From a checkpoint of a small transformer trained on Wikipedia: capped logits.
Each number is 50 + 12 x the weight over the matrix's rms, rounded and kept within 0 to 99. Layers, rows and columns count from 0.

# down: layer 3 MLP down (transposed), 1344x512, rms 0.0486, rows 522-539, columns 0-127
# gate: layer 3 MLP gate, 1344x512, rms 0.0789, rows 523-540, columns 0-127
# up: layer 3 MLP up, 1344x512, rms 0.0826, rows 523-540, columns 0-127
down522:51 41 64 52 63 66 51 43 44 52 48 08 51 45 48 43 11 65 59 50 42 61 40 35 65 51 51 30 50 44 57 47 42 51 48 53 60 44 54 47 53 50 56 69 79 28 33 49 45 58 58 69 66 62 36 44 40 47 45 60 55 57 44 51 53 57 22 35 45 33 42 39 58 37 50 40 26 73 50 44 39 63 55 40 56 53 49 58 33 60 67 35 48 56 32 36 57 08 51 61 52 46 48 49 55 45 35 54 49 46 69 44 54 45 45 59 26 56 37 39 54 52 35 38 47 48 54 27
gate523:25 40 66 56 54 53 50 54 46 60 58 47 47 55 41 28 40 56 54 60 68 45 63 40 56 54 58 57 52 60 30 40 46 42 15 40 56 56 73 44 44 55 57 79 49 70 41 56 55 56 68 48 56 49 30 54 54 51 51 45 41 49 43 47 50 44 35 43 51 40 63 57 40 49 62 45 55 65 60 47 47 36 34 48 49 53 57 52 61 69 50 51 41 56 46 34 53 51 32 46 38 70 77 42 62 44 45 54 58 33 27 54 38 57 40 48 61 53 58 37 41 40 39 38 48 33 31 56
up523:70 33 44 55 63 39 43 50 45 63 54 71 46 47 39 43 54 45 56 31 29 50 68 44 67 40 58 59 51 66 40 63 40 41 66 60 44 53 37 54 71 43 45 48 47 48 60 40 55 37 52 69 40 42 53 57 48 46 48 58 38 60 47 48 41 55 72 30 32 68 60 42 67 50 74 39 59 41 53 49 63 61 67 51 54 63 61 39 34 67 60 62 57 50 45 38 42 56 55 33 49 63 27 58 38 47 75 65 44 39 59 35 61 50 48 28 55 47 62 65 51 44 63 49 53 42 40 47
down523:63 62 51 63 55 69 37 44 45 55 52 56 58 61 42 28 51 49 50 48 53 74 38 56 44 53 65 33 41 42 45 42 59 43 52 52 50 36 50 29 60 51 55 43 55 40 49 48 37 55 50 43 51 64 36 51 56 60 57 62 55 32 76 46 27 44 40 48 25 71 66 36 35 21 36 21 44 64 28 42 58 58 35 46 47 49 34 40 43 56 56 75 68 56 62 62 45 42 33 40 55 54 60 49 32 33 49 45 35 44 39 43 26 34 58 65 45 58 43 45 63 70 62 54 65 23 59 45
gate524:51 68 38 50 51 47 46 58 51 46 42 56 14 60 46 53 33 38 74 45 63 36 43 65 41 59 42 61 79 29 57 50 31 51 59 52 52 39 42 51 36 31 58 71 66 55 48 31 36 54 62 61 59 53 56 66 44 48 51 66 26 40 73 52 28 51 58 59 37 59 47 42 57 60 54 55 50 63 67 40 38 47 51 31 46 33 14 42 37 59 35 63 47 50 49 53 44 71 34 58 58 56 39 48 74 44 53 43 63 18 68 45 57 21 54 35 67 56 52 56 24 40 59 58 55 34 56 42
up524:44 57 25 69 59 60 49 51 55 52 65 49 34 65 46 75 72 56 40 51 37 55 41 72 40 68 40 52 48 32 44 40 55 46 60 56 38 51 31 40 53 42 52 30 47 73 52 33 57 49 62 45 53 53 37 53 52 32 73 45 51 57 57 49 55 34 62 45 50 59 49 46 24 42 73 55 31 55 36 32 59 59 50 53 54 61 52 48 56 43 50 45 53 54 48 47 47 59 38 57 53 58 39 26 52 35 25 41 46 50 47 88 47 48 51 41 30 53 46 42 68 39 49 59 50 58 33 28
down524:49 40 54 50 52 49 50 50 39 36 43 53 43 38 30 50 47 48 61 38 29 53 45 27 56 52 43 49 55 36 47 43 44 48 49 60 55 64 66 35 56 27 45 39 46 47 28 43 41 31 24 37 62 68 47 36 49 63 44 52 64 43 61 51 45 49 58 54 57 55 55 55 44 52 36 52 52 67 45 40 47 59 39 50 54 44 54 29 49 59 58 62 44 49 62 53 61 44 68 63 55 39 58 57 53 59 47 52 63 33 65 54 42 44 78 63 43 49 31 43 50 33 48 38 41 48 53 55
gate525:61 36 60 62 55 16 63 61 46 54 42 52 49 41 50 55 41 58 45 42 59 26 38 44 50 41 54 76 45 38 50 40 48 46 53 43 55 55 51 47 53 49 52 50 53 60 53 25 48 53 51 65 54 55 47 52 49 49 54 40 45 40 48 37 62 64 46 47 37 44 60 67 46 35 64 44 46 23 41 53 33 36 33 67 32 52 55 42 37 50 87 64 29 56 60 47 38 53 51 31 61 48 38 61 44 50 59 50 32 32 39 71 42 55 36 42 47 55 64 42 40 61 59 49 56 65 65 54
up525:56 66 52 46 18 67 50 37 39 50 58 52 47 27 43 43 40 50 54 56 61 43 44 41 51 43 58 51 47 56 56 57 45 49 52 53 54 61 45 47 52 38 51 44 40 45 56 38 56 51 33 48 32 49 38 51 65 71 63 49 49 50 60 44 34 55 45 45 31 48 58 52 38 46 44 48 39 56 53 70 21 72 39 47 60 58 48 62 42 45 68 45 62 44 46 54 47 35 51 67 53 40 43 35 33 41 64 47 51 50 49 32 43 63 55 31 59 37 47 39 57 30 57 27 54 42 47 68
down525:59 39 59 51 41 46 57 66 51 42 65 50 45 54 60 37 50 50 57 49 46 47 50 48 46 36 46 32 27 24 60 37 50 68 59 50 48 56 52 60 42 37 32 31 37 37 46 58 55 49 59 48 54 53 62 69 47 46 37 61 59 53 51 51 52 57 24 49 65 64 62 39 44 63 34 32 48 74 37 49 88 38 50 37 56 36 41 64 48 53 35 45 56 55 34 42 42 56 56 38 33 59 58 58 45 56 40 66 45 62 67 49 39 53 57 59 50 32 37 65 53 69 65 48 71 41 45 42
gate526:55 29 40 85 51 34 50 42 56 63 41 48 36 56 62 38 33 39 26 27 45 47 45 53 33 28 46 42 40 61 45 46 43 45 49 60 43 62 39 54 45 75 54 54 68 49 56 66 50 46 51 39 80 50 56 71 57 54 50 42 45 51 22 36 59 43 31 53 56 50 67 61 29 47 49 53 40 43 50 44 43 50 46 50 57 53 52 36 46 46 65 62 58 67 59 43 37 50 56 32 49 51 49 49 51 55 32 56 48 53 54 43 44 57 51 46 58 34 40 71 51 55 38 60 59 52 50 51
up526:48 50 64 60 56 50 33 41 39 68 65 69 53 48 55 76 56 45 59 34 56 67 75 32 50 54 60 43 28 40 46 50 44 30 61 38 50 23 55 38 35 42 64 63 63 61 43 68 58 45 47 47 49 52 53 46 37 42 48 55 70 55 50 47 54 43 57 49 34 53 55 45 51 58 47 33 76 45 40 25 45 57 31 34 49 54 66 44 46 56 25 61 73 57 67 45 67 60 60 45 46 37 80 66 63 69 61 37 70 52 31 49 44 55 44 33 54 84 52 50 50 36 44 57 60 23 69 62
down526:65 49 52 52 50 36 55 71 53 34 36 63 51 51 42 51 58 56 40 56 54 43 47 71 55 55 65 29 53 61 57 49 56 41 55 47 57 47 43 35 52 40 27 61 55 46 67 57 33 52 24 43 31 47 54 25 46 39 40 51 31 64 57 45 44 62 40 38 52 43 32 50 57 49 57 23 54 44 56 45 62 63 61 34 63 66 50 55 44 59 48 62 72 58 38 52 57 40 50 76 53 53 33 43 40 24 51 56 38 43 61 16 53 68 47 57 59 33 40 60 44 40 62 43 53 47 45 59
gate527:50 47 61 34 74 26 51 69 67 51 39 70 56 38 45 38 34 35 42 33 21 69 60 39 42 68 53 49 51 68 44 76 51 61 43 35 61 51 30 50 41 56 60 43 52 40 56 49 77 63 69 56 55 42 44 47 60 59 43 26 27 58 57 49 76 69 44 57 43 51 48 34 65 42 45 53 47 53 67 73 64 52 62 46 30 47 49 41 51 31 32 71 50 58 60 59 44 38 51 85 64 61 41 60 42 34 63 39 58 30 46 43 40 58 30 37 76 46 66 47 42 40 48 65 37 47 55 55
up527:40 67 36 46 56 41 44 67 50 44 57 67 56 63 51 56 48 44 55 54 54 41 45 51 27 74 67 56 47 32 46 56 65 58 45 36 64 31 35 58 56 57 54 43 27 61 49 43 26 46 41 61 45 36 69 65 58 56 47 43 58 62 56 27 61 48 10 62 46 63 56 54 61 46 31 46 38 72 39 61 72 61 34 60 31 59 40 44 46 43 35 61 57 45 40 46 81 59 63 48 44 52 46 48 50 43 45 54 41 52 37 55 55 44 42 43 44 37 51 56 54 50 50 44 30 55 39 56
down527:51 78 40 65 45 43 36 55 29 48 33 53 64 30 53 33 42 52 46 49 65 45 73 56 47 56 45 47 31 72 45 38 53 55 60 52 69 56 55 70 46 46 62 55 58 32 43 64 56 58 47 43 68 39 35 73 36 50 53 68 37 48 51 40 41 54 62 58 58 64 53 61 72 51 55 45 33 62 37 49 48 45 38 39 30 37 56 49 41 43 64 47 51 70 67 55 47 43 47 61 41 44 40 73 50 36 69 56 50 47 35 43 69 56 68 67 47 56 55 50 43 49 38 50 38 52 47 51
gate528:66 42 51 56 44 40 42 52 41 40 38 60 45 54 59 60 55 40 36 35 46 38 62 31 41 42 46 43 49 48 40 59 44 39 52 43 53 49 55 65 70 36 47 39 50 50 41 44 44 30 68 62 55 45 54 42 38 53 66 61 49 36 49 47 51 44 59 49 47 66 66 47 44 54 55 50 59 38 58 50 46 45 70 40 68 67 46 48 58 65 50 80 50 63 64 63 72 42 32 72 54 41 46 59 34 39 23 67 67 53 38 47 46 30 65 46 47 55 49 37 58 38 54 73 57 59 68 35
up528:62 35 68 49 55 48 47 53 57 46 52 64 59 44 51 53 45 42 54 40 46 46 58 51 24 50 55 50 60 57 49 67 71 77 69 43 63 42 50 34 62 69 67 55 33 64 44 52 56 44 47 19 65 51 41 70 51 37 51 46 38 60 21 61 69 62 37 50 59 35 34 45 44 56 50 74 40 51 43 47 53 47 43 67 48 40 74 42 49 36 37 55 60 42 69 49 64 44 43 51 74 48 59 68 55 49 60 35 33 54 42 45 61 39 46 46 47 43 34 63 43 36 59 50 55 59 38 54
down528:34 47 42 41 55 35 49 61 46 55 65 84 41 42 45 63 45 40 72 51 36 36 55 60 50 58 44 68 57 33 46 43 50 43 53 28 48 39 44 57 62 52 58 53 47 49 66 40 50 42 43 65 30 47 42 40 37 65 66 29 77 45 47 72 57 54 58 44 47 60 42 57 38 36 41 68 65 63 51 60 55 45 68 47 67 60 18 55 52 44 33 35 44 46 53 49 39 53 50 48 37 57 69 47 53 45 34 52 55 33 26 34 42 67 29 48 68 52 64 59 43 47 29 53 56 51 53 44
gate529:54 62 33 37 39 55 37 59 62 66 47 60 71 53 39 60 62 43 69 48 63 61 57 52 43 51 69 61 31 45 59 63 44 57 60 46 58 59 70 41 43 33 22 58 69 54 40 43 49 54 42 53 58 83 62 51 42 49 41 56 55 53 52 43 58 46 54 39 59 52 43 48 39 43 49 44 34 67 09 40 44 42 41 40 46 42 42 47 60 45 52 55 64 47 48 60 45 39 51 52 61 29 66 70 54 51 48 39 48 43 56 60 40 31 56 40 44 31 46 46 54 65 40 56 27 63 58 52
up529:41 51 53 41 49 49 51 48 42 43 55 60 58 33 41 43 69 40 41 58 79 42 62 63 32 56 40 61 44 38 40 63 37 69 81 48 50 50 45 37 55 29 63 46 42 47 63 48 38 40 47 40 32 73 43 51 48 31 47 58 61 48 57 38 64 55 63 52 47 32 39 71 55 42 43 56 57 30 60 60 43 33 45 42 42 58 46 43 52 27 54 44 51 54 43 35 57 57 53 49 55 34 62 40 60 63 40 45 65 65 56 56 60 44 37 37 69 50 57 62 37 59 63 25 52 43 57 46
down529:44 51 50 48 46 58 38 49 79 59 55 46 59 38 41 64 59 38 45 54 49 65 61 55 62 51 53 26 30 53 49 27 49 52 47 40 31 40 47 53 37 35 56 46 58 38 41 47 53 65 48 50 58 36 61 65 60 37 55 44 68 63 51 46 49 42 66 56 44 53 61 46 50 44 48 26 35 49 43 42 32 60 57 51 60 57 64 45 67 46 61 34 46 51 48 48 58 45 43 37 50 61 40 63 35 53 69 58 66 49 43 50 37 52 55 54 57 43 30 40 64 36 57 61 48 57 47 47
gate530:64 71 43 59 50 55 34 23 66 49 38 14 71 60 45 37 43 55 58 55 44 57 45 54 36 61 32 57 61 55 73 65 60 45 67 40 41 51 46 45 47 45 72 65 38 30 57 74 49 22 52 40 59 60 65 58 58 53 46 64 45 56 50 58 58 63 47 61 57 33 45 59 52 55 57 55 50 39 31 42 65 44 41 59 61 38 49 56 29 78 44 48 64 45 36 35 49 53 49 65 47 49 35 37 52 46 61 36 37 60 48 34 39 59 41 49 34 55 62 56 57 55 57 41 54 47 52 47
up530:50 36 60 56 43 46 51 50 57 51 54 50 48 55 51 53 45 54 45 42 62 48 37 46 84 47 47 46 47 51 51 35 68 49 36 49 66 49 31 47 37 51 56 41 43 45 47 50 45 58 55 49 49 64 44 48 52 60 57 47 38 55 54 33 26 52 55 51 57 40 38 41 46 42 39 39 50 55 58 54 39 54 42 55 50 47 74 69 36 61 75 41 45 43 62 54 21 52 48 54 46 69 24 45 48 59 65 36 57 76 41 51 38 40 71 47 23 70 55 41 63 63 33 61 26 54 38 58
down530:60 54 47 70 45 53 43 30 44 39 67 35 60 51 24 39 56 48 49 63 46 52 52 71 55 56 44 56 46 42 41 46 51 41 40 46 52 61 73 57 67 52 33 40 45 49 27 47 60 44 43 69 54 45 22 46 56 58 45 48 42 64 51 48 56 53 42 41 45 62 48 41 37 48 54 48 46 52 59 35 54 43 46 38 60 49 43 61 44 29 48 35 40 57 21 37 31 60 38 46 34 34 59 58 61 64 62 47 59 27 36 46 32 42 69 57 52 51 53 53 51 37 66 57 52 30 58 44
gate531:48 44 48 39 44 21 61 34 51 68 47 48 34 57 37 50 42 50 44 44 57 59 50 40 40 57 44 53 48 41 57 29 56 36 53 66 46 33 55 39 40 50 62 61 51 54 64 74 40 41 67 48 41 41 34 66 51 50 52 67 59 45 57 63 33 75 63 66 30 66 47 61 34 65 57 38 48 37 43 58 63 49 47 69 53 35 48 46 34 41 39 61 54 35 39 49 51 54 30 38 32 22 54 46 57 44 71 58 41 41 32 38 45 52 58 47 68 54 44 74 55 25 39 34 58 46 44 42
up531:63 54 54 49 65 49 55 37 45 44 46 37 41 41 50 70 49 43 67 81 47 30 32 52 58 68 53 42 45 53 55 68 43 53 46 48 40 46 55 42 34 48 53 68 48 61 38 70 53 29 28 32 55 54 64 55 54 45 50 52 49 45 55 38 57 27 34 48 59 40 28 66 42 41 45 51 44 73 45 40 48 59 62 44 28 46 35 52 42 44 35 48 46 37 51 38 51 47 49 52 44 46 53 55 65 63 41 62 38 54 35 34 55 63 45 63 17 46 29 38 52 63 50 63 62 55 32 36
down531:44 46 56 58 69 58 41 39 59 65 59 62 58 28 34 53 50 60 36 40 35 74 36 48 41 59 38 61 49 59 42 32 63 44 74 64 58 57 57 55 43 54 41 43 32 53 34 52 56 44 55 47 51 57 59 44 77 58 49 69 43 49 48 62 46 44 64 25 51 66 41 67 48 46 45 27 58 50 63 36 62 53 64 34 62 54 65 52 47 68 63 43 35 19 45 47 57 39 52 64 41 72 40 47 47 65 47 73 26 53 66 51 51 61 54 69 64 46 42 74 29 42 37 22 28 30 45 53
gate532:35 48 57 60 74 63 53 44 40 51 36 54 38 45 67 55 48 68 47 38 64 55 66 56 31 52 40 62 38 34 59 37 44 66 35 54 78 67 33 35 74 55 44 58 49 27 49 30 28 45 56 53 49 43 59 48 46 68 66 58 70 50 45 54 53 55 73 44 54 60 66 63 48 58 59 59 45 33 53 47 55 53 34 47 44 67 34 49 50 53 56 59 75 35 31 50 38 59 48 53 39 32 72 74 66 34 45 41 49 59 30 47 43 53 38 67 49 55 56 74 34 41 49 52 35 40 54 47
up532:67 67 50 82 67 56 43 40 44 45 44 52 47 64 44 59 69 34 40 37 64 50 59 55 50 64 45 44 35 38 62 43 50 66 42 73 46 59 60 66 47 69 51 23 37 57 67 63 52 39 49 50 62 19 67 45 62 48 44 41 47 68 34 68 51 65 28 57 56 39 52 68 37 77 46 47 45 45 47 67 63 69 60 52 45 46 38 32 65 44 52 21 38 46 29 47 60 49 57 54 49 57 49 61 42 38 32 66 39 54 40 61 59 46 57 57 53 51 47 56 48 44 53 56 54 53 40 55
down532:49 59 50 50 49 42 55 56 48 47 45 48 35 28 43 49 58 53 66 44 46 38 50 51 35 65 73 50 49 56 44 60 31 38 42 48 44 60 56 49 54 47 52 61 36 44 50 51 52 55 39 41 37 82 25 54 32 53 52 43 58 51 55 53 53 51 63 28 40 37 45 49 66 37 48 51 51 55 55 29 63 40 27 44 41 72 40 52 59 69 66 41 72 55 75 57 53 56 43 46 48 34 43 51 60 59 53 48 40 41 70 54 39 56 46 33 35 51 46 56 50 51 71 28 40 62 46 51
gate533:56 47 43 67 46 54 29 53 50 39 42 46 58 50 68 44 44 65 39 20 46 67 65 50 45 35 43 51 60 74 38 46 58 52 63 59 47 59 22 42 61 56 37 41 57 38 53 36 45 35 49 81 62 58 42 51 48 33 79 38 62 61 31 64 28 80 54 30 37 60 48 53 53 53 39 57 87 54 61 48 66 55 51 73 41 68 54 37 44 52 43 61 43 70 42 49 43 68 57 52 48 35 52 63 44 50 22 39 51 52 52 56 24 36 57 55 52 53 60 48 46 52 46 44 52 45 28 42
up533:37 67 37 36 36 48 43 51 43 38 48 39 58 39 40 42 52 56 56 33 38 64 54 43 86 47 30 55 57 61 49 64 49 53 57 79 26 39 62 65 58 56 52 68 43 70 34 51 43 45 37 45 65 53 54 54 46 50 57 61 55 41 42 64 54 42 52 43 25 47 47 54 56 50 39 35 62 51 62 62 52 33 54 56 70 67 47 27 57 42 44 39 38 64 38 58 54 37 49 50 46 58 46 52 54 44 63 44 39 55 56 73 40 45 28 65 45 40 52 49 39 69 66 30 79 49 55 54
down533:47 38 49 59 55 55 55 52 35 63 42 41 31 44 57 45 57 27 49 52 55 49 45 45 41 49 60 85 59 50 56 40 42 47 31 54 57 56 44 69 46 60 50 51 24 47 49 43 63 56 66 56 64 56 47 66 48 42 38 48 37 38 49 55 40 48 41 45 57 56 66 55 30 36 52 48 44 50 65 47 60 38 55 27 57 37 65 22 50 57 21 56 50 45 49 57 31 67 45 45 43 26 58 71 45 52 56 54 40 43 48 54 37 45 39 55 56 57 50 40 50 49 47 52 53 47 29 67
gate534:59 46 42 40 57 39 61 44 73 54 70 51 35 54 49 40 37 52 42 49 58 37 67 66 50 67 53 65 48 48 28 23 49 51 51 57 45 64 82 30 56 58 46 41 34 60 43 67 69 38 43 29 61 42 37 41 51 76 46 44 68 49 43 27 52 52 31 28 68 51 47 49 62 39 50 35 51 67 40 53 50 43 56 22 58 44 39 37 72 45 36 42 44 53 56 56 64 35 48 25 56 51 59 62 76 37 57 38 47 45 16 45 76 82 47 71 58 44 59 72 44 45 54 57 32 36 62 38
up534:45 61 41 47 57 53 29 62 43 30 51 47 68 47 53 53 56 44 53 52 43 79 70 41 62 59 54 28 51 39 27 49 70 37 41 68 43 46 54 18 45 57 67 48 56 33 65 63 69 26 65 50 54 43 39 59 52 52 70 48 31 42 33 46 43 52 54 51 56 57 69 57 55 50 60 36 48 56 76 71 71 47 41 64 59 61 29 68 41 58 77 45 40 38 58 21 50 68 66 56 69 38 44 45 55 44 46 38 46 59 43 25 13 38 63 37 33 55 33 47 63 71 46 42 43 13 31 70
down534:44 61 65 61 46 49 57 45 37 24 66 29 45 42 31 77 48 66 33 37 47 56 48 59 46 49 38 55 59 54 44 65 64 25 52 65 46 52 42 29 55 71 73 49 25 44 52 32 69 45 53 72 39 21 42 45 27 53 51 42 53 72 59 61 49 43 66 48 74 50 52 62 45 59 73 55 62 69 62 57 38 42 65 43 61 47 34 44 44 63 44 52 33 58 49 59 27 30 46 62 59 53 39 36 61 37 36 56 52 41 49 61 54 57 57 50 63 47 30 40 49 64 63 54 56 39 48 37
gate535:24 28 62 62 49 72 49 74 59 45 47 58 56 32 44 41 49 46 60 52 39 62 45 53 55 57 44 48 59 45 54 48 52 64 68 34 14 52 56 57 74 29 52 35 47 83 58 34 42 74 54 10 62 57 47 38 56 39 27 37 55 54 47 58 62 46 35 45 47 59 34 29 37 50 65 58 62 44 57 45 39 55 71 56 53 54 49 41 31 33 40 56 37 52 50 46 31 31 68 37 56 48 80 54 48 39 41 53 60 68 63 58 59 65 62 35 34 40 50 59 38 62 42 37 68 68 55 57
up535:60 38 42 56 56 47 50 32 45 43 44 44 47 48 55 57 44 34 57 60 52 44 38 68 53 56 28 45 66 48 79 50 37 43 45 46 52 48 47 63 48 21 55 29 37 19 58 53 54 51 62 45 41 67 50 41 38 42 58 61 50 55 35 63 29 40 56 55 52 70 75 57 45 47 39 31 61 60 47 46 64 44 68 34 55 44 58 26 50 63 51 44 73 54 47 44 46 56 54 52 44 55 32 39 59 52 58 45 70 29 39 67 47 45 60 59 71 38 36 29 66 56 58 65 41 60 53 43
down535:58 62 70 56 74 50 37 49 50 32 39 53 27 62 38 29 44 29 32 69 40 35 63 58 56 32 29 55 60 41 35 42 60 54 49 49 63 78 57 47 48 50 52 54 67 63 36 67 47 55 81 40 66 43 43 67 48 58 74 45 52 45 45 62 55 44 40 61 32 40 49 34 54 45 36 49 71 61 49 33 72 43 62 32 21 42 48 47 31 70 51 32 39 49 46 40 44 47 62 34 51 69 37 41 59 27 69 49 52 24 45 26 39 56 69 68 45 52 67 41 53 53 50 65 68 20 53 58
gate536:47 56 53 60 60 46 63 57 53 47 55 48 47 37 26 25 23 44 60 57 69 62 48 70 42 58 29 45 36 61 53 40 39 58 43 55 45 60 73 37 60 79 42 47 44 36 53 44 24 57 47 50 43 42 68 50 37 42 59 66 39 44 54 38 62 31 59 40 38 54 20 50 50 64 24 46 60 45 34 67 52 35 67 34 63 30 58 61 48 52 41 36 71 60 47 51 56 38 30 54 46 66 42 66 57 34 51 40 63 53 28 46 46 57 55 55 57 51 59 62 50 51 60 41 29 38 52 53
up536:27 54 41 35 68 55 35 62 52 39 63 35 53 65 55 41 48 37 53 43 61 30 36 60 55 38 32 42 49 55 38 42 68 47 54 44 46 21 28 68 47 71 31 55 56 31 35 62 49 52 52 62 42 44 50 33 57 43 49 49 51 53 59 66 41 70 55 53 20 43 61 64 49 87 48 57 70 36 66 61 66 55 55 31 47 51 61 79 79 52 43 59 43 57 32 61 30 25 50 31 47 49 29 17 80 41 40 42 51 43 54 43 51 44 48 34 38 42 64 45 65 65 46 50 50 55 59 35
down536:55 39 56 67 61 57 54 70 41 48 60 64 44 45 58 38 46 55 47 53 40 53 19 18 65 51 50 50 60 50 52 55 53 43 48 61 54 67 50 61 42 34 47 55 77 43 44 67 77 40 54 63 64 43 39 34 40 34 59 46 56 44 55 60 42 51 24 61 66 73 50 29 67 74 28 26 11 53 47 49 29 60 48 61 55 50 43 43 38 51 58 62 67 34 39 60 50 57 46 45 21 51 31 61 53 40 49 56 73 75 51 42 35 36 61 52 53 31 48 38 31 57 22 32 39 34 63 41
gate537:67 67 40 47 60 56 51 42 54 60 46 57 61 57 61 44 42 56 60 65 44 51 69 44 51 31 50 40 58 61 49 45 49 55 38 39 49 55 64 59 44 45 59 68 49 46 60 59 56 64 48 47 64 55 37 61 17 53 57 41 46 32 68 55 62 44 41 28 53 56 42 58 61 44 56 57 53 63 55 44 80 50 60 46 38 50 43 75 56 47 39 38 52 58 40 43 51 55 39 55 46 44 53 53 59 40 28 49 55 58 63 28 45 46 50 42 59 51 51 52 62 56 70 44 59 52 47 54
up537:46 51 50 57 43 51 52 46 50 56 71 38 49 62 50 60 42 38 50 56 42 56 51 62 48 54 39 76 58 52 36 50 44 37 56 39 45 15 46 42 48 27 49 11 39 39 42 51 53 48 49 60 58 48 44 30 59 47 38 60 48 32 35 69 49 67 54 53 39 43 55 18 35 56 39 65 47 57 37 41 50 54 50 44 65 47 46 49 44 52 58 64 62 61 64 55 50 22 55 33 62 62 55 60 49 38 46 45 60 38 39 57 49 64 41 28 59 70 33 66 76 51 41 48 69 42 56 36
down537:28 38 58 62 50 46 43 84 55 39 28 49 51 36 34 48 59 38 50 59 61 47 38 51 35 30 53 47 32 32 33 40 53 51 56 55 50 73 58 53 50 51 55 70 65 67 56 57 29 46 37 53 41 51 47 75 51 52 29 52 44 54 75 48 48 26 50 52 51 35 52 55 52 53 53 52 43 37 48 41 61 29 53 56 49 43 47 40 61 42 49 54 49 55 58 57 44 57 68 63 43 49 46 33 73 54 45 57 41 41 26 56 40 45 38 48 46 57 37 70 50 50 40 55 34 49 54 39
gate538:54 35 63 56 56 49 43 39 55 25 71 82 30 56 70 56 43 48 54 27 52 52 45 53 41 35 63 64 52 36 53 77 58 48 43 41 73 63 50 42 56 62 58 63 71 64 45 64 80 54 43 49 36 74 42 54 47 32 43 59 53 53 74 34 48 24 62 50 69 46 31 59 56 19 82 48 60 47 57 45 72 53 60 54 66 49 58 43 70 69 49 63 57 49 50 67 51 42 59 50 37 62 42 46 27 33 45 41 54 62 64 51 72 57 29 41 49 47 36 47 41 42 48 36 64 38 48 32
up538:52 62 61 45 54 41 42 58 74 40 81 48 31 46 41 58 44 33 34 41 19 75 53 36 51 45 40 43 27 67 60 50 53 66 44 64 66 51 27 25 68 58 57 44 39 51 49 38 60 50 60 57 58 47 45 51 64 44 72 60 52 58 48 49 47 69 58 61 47 41 49 41 62 35 66 58 43 61 40 47 47 53 38 57 66 21 28 37 37 60 38 49 49 30 45 57 54 45 57 30 56 43 30 27 48 52 56 36 47 53 66 35 44 34 43 50 53 31 51 49 47 45 68 69 55 49 42 60
down538:78 44 63 50 60 57 54 55 38 37 27 45 56 53 26 47 57 42 32 50 56 74 52 58 67 38 56 51 53 48 41 46 40 55 50 70 35 53 24 43 51 62 59 41 40 56 53 35 50 55 51 42 58 48 56 45 49 63 61 65 64 55 54 66 54 46 52 53 52 38 29 27 60 48 83 69 40 47 44 29 45 45 72 28 38 50 59 46 64 43 50 55 42 41 46 55 33 64 43 57 52 34 52 58 62 68 53 50 36 60 53 44 56 63 52 47 58 52 36 58 53 57 37 59 64 53 46 47
gate539:56 57 35 31 50 49 62 66 39 43 55 45 53 35 46 49 51 31 33 17 52 38 47 53 23 75 81 42 53 59 49 39 53 65 40 48 41 65 28 70 42 54 42 29 54 42 36 61 61 49 44 49 41 53 40 31 50 42 46 51 54 72 61 63 53 45 60 52 53 24 61 44 46 58 54 60 59 48 62 79 51 42 28 59 53 44 43 55 68 48 45 74 62 51 53 40 42 47 36 69 54 48 44 62 43 32 41 57 55 53 57 47 69 49 44 58 44 33 34 73 29 64 33 40 41 66 47 49
up539:43 53 39 55 48 44 58 36 52 40 75 62 47 56 44 45 55 59 50 50 52 41 44 29 76 44 72 46 27 51 50 44 46 49 54 39 51 61 44 24 48 59 52 73 50 53 48 53 54 35 59 55 53 50 33 49 61 41 62 56 59 43 55 34 43 44 55 49 51 73 42 47 25 45 33 66 60 60 52 47 25 68 59 36 47 49 51 48 45 63 40 48 43 42 52 60 58 52 53 37 53 49 44 50 77 64 41 40 48 65 40 41 39 49 49 55 43 45 46 35 67 56 67 66 65 61 43 43
down539:70 66 65 56 55 54 58 38 48 46 37 53 46 39 62 81 44 61 35 55 51 58 44 59 52 62 45 77 60 34 54 44 42 66 40 43 36 36 48 51 70 41 46 42 45 61 54 55 42 43 55 38 53 66 54 37 73 46 52 43 46 35 83 64 54 56 55 67 31 47 25 43 58 51 38 57 61 43 55 24 76 61 34 71 49 37 47 57 35 46 28 43 37 48 59 60 51 31 61 50 41 51 66 49 65 52 51 55 72 69 38 60 28 50 69 50 40 49 43 67 57 56 47 55 50 44 58 64
gate540:67 61 49 65 53 47 55 36 65 57 51 68 57 66 37 66 35 46 74 56 52 45 55 68 33 52 43 51 53 41 58 30 65 40 40 53 60 56 30 44 42 50 76 47 58 58 46 70 42 50 62 55 64 65 58 38 54 62 45 54 34 52 49 49 40 43 66 34 66 41 58 57 45 62 40 34 28 49 52 46 49 48 53 36 60 62 46 51 50 56 44 61 55 47 42 54 39 34 34 69 44 64 57 40 44 53 45 61 70 37 53 10 62 43 77 51 55 48 52 68 46 44 45 51 50 41 21 64
up540:28 50 55 67 50 19 61 44 64 45 59 54 36 43 45 55 43 60 62 35 62 71 56 64 52 56 46 62 60 48 62 42 42 46 64 38 45 38 40 56 65 59 41 40 63 46 52 57 77 46 43 55 34 48 78 44 52 46 34 55 56 56 43 68 64 46 52 33 68 37 41 28 55 77 45 56 55 52 32 53 40 38 57 64 67 59 56 65 46 56 57 41 49 56 57 28 56 57 60 47 65 34 32 63 46 69 68 38 49 45 45 58 51 47 46 30 34 55 46 45 55 61 61 71 52 47 47 32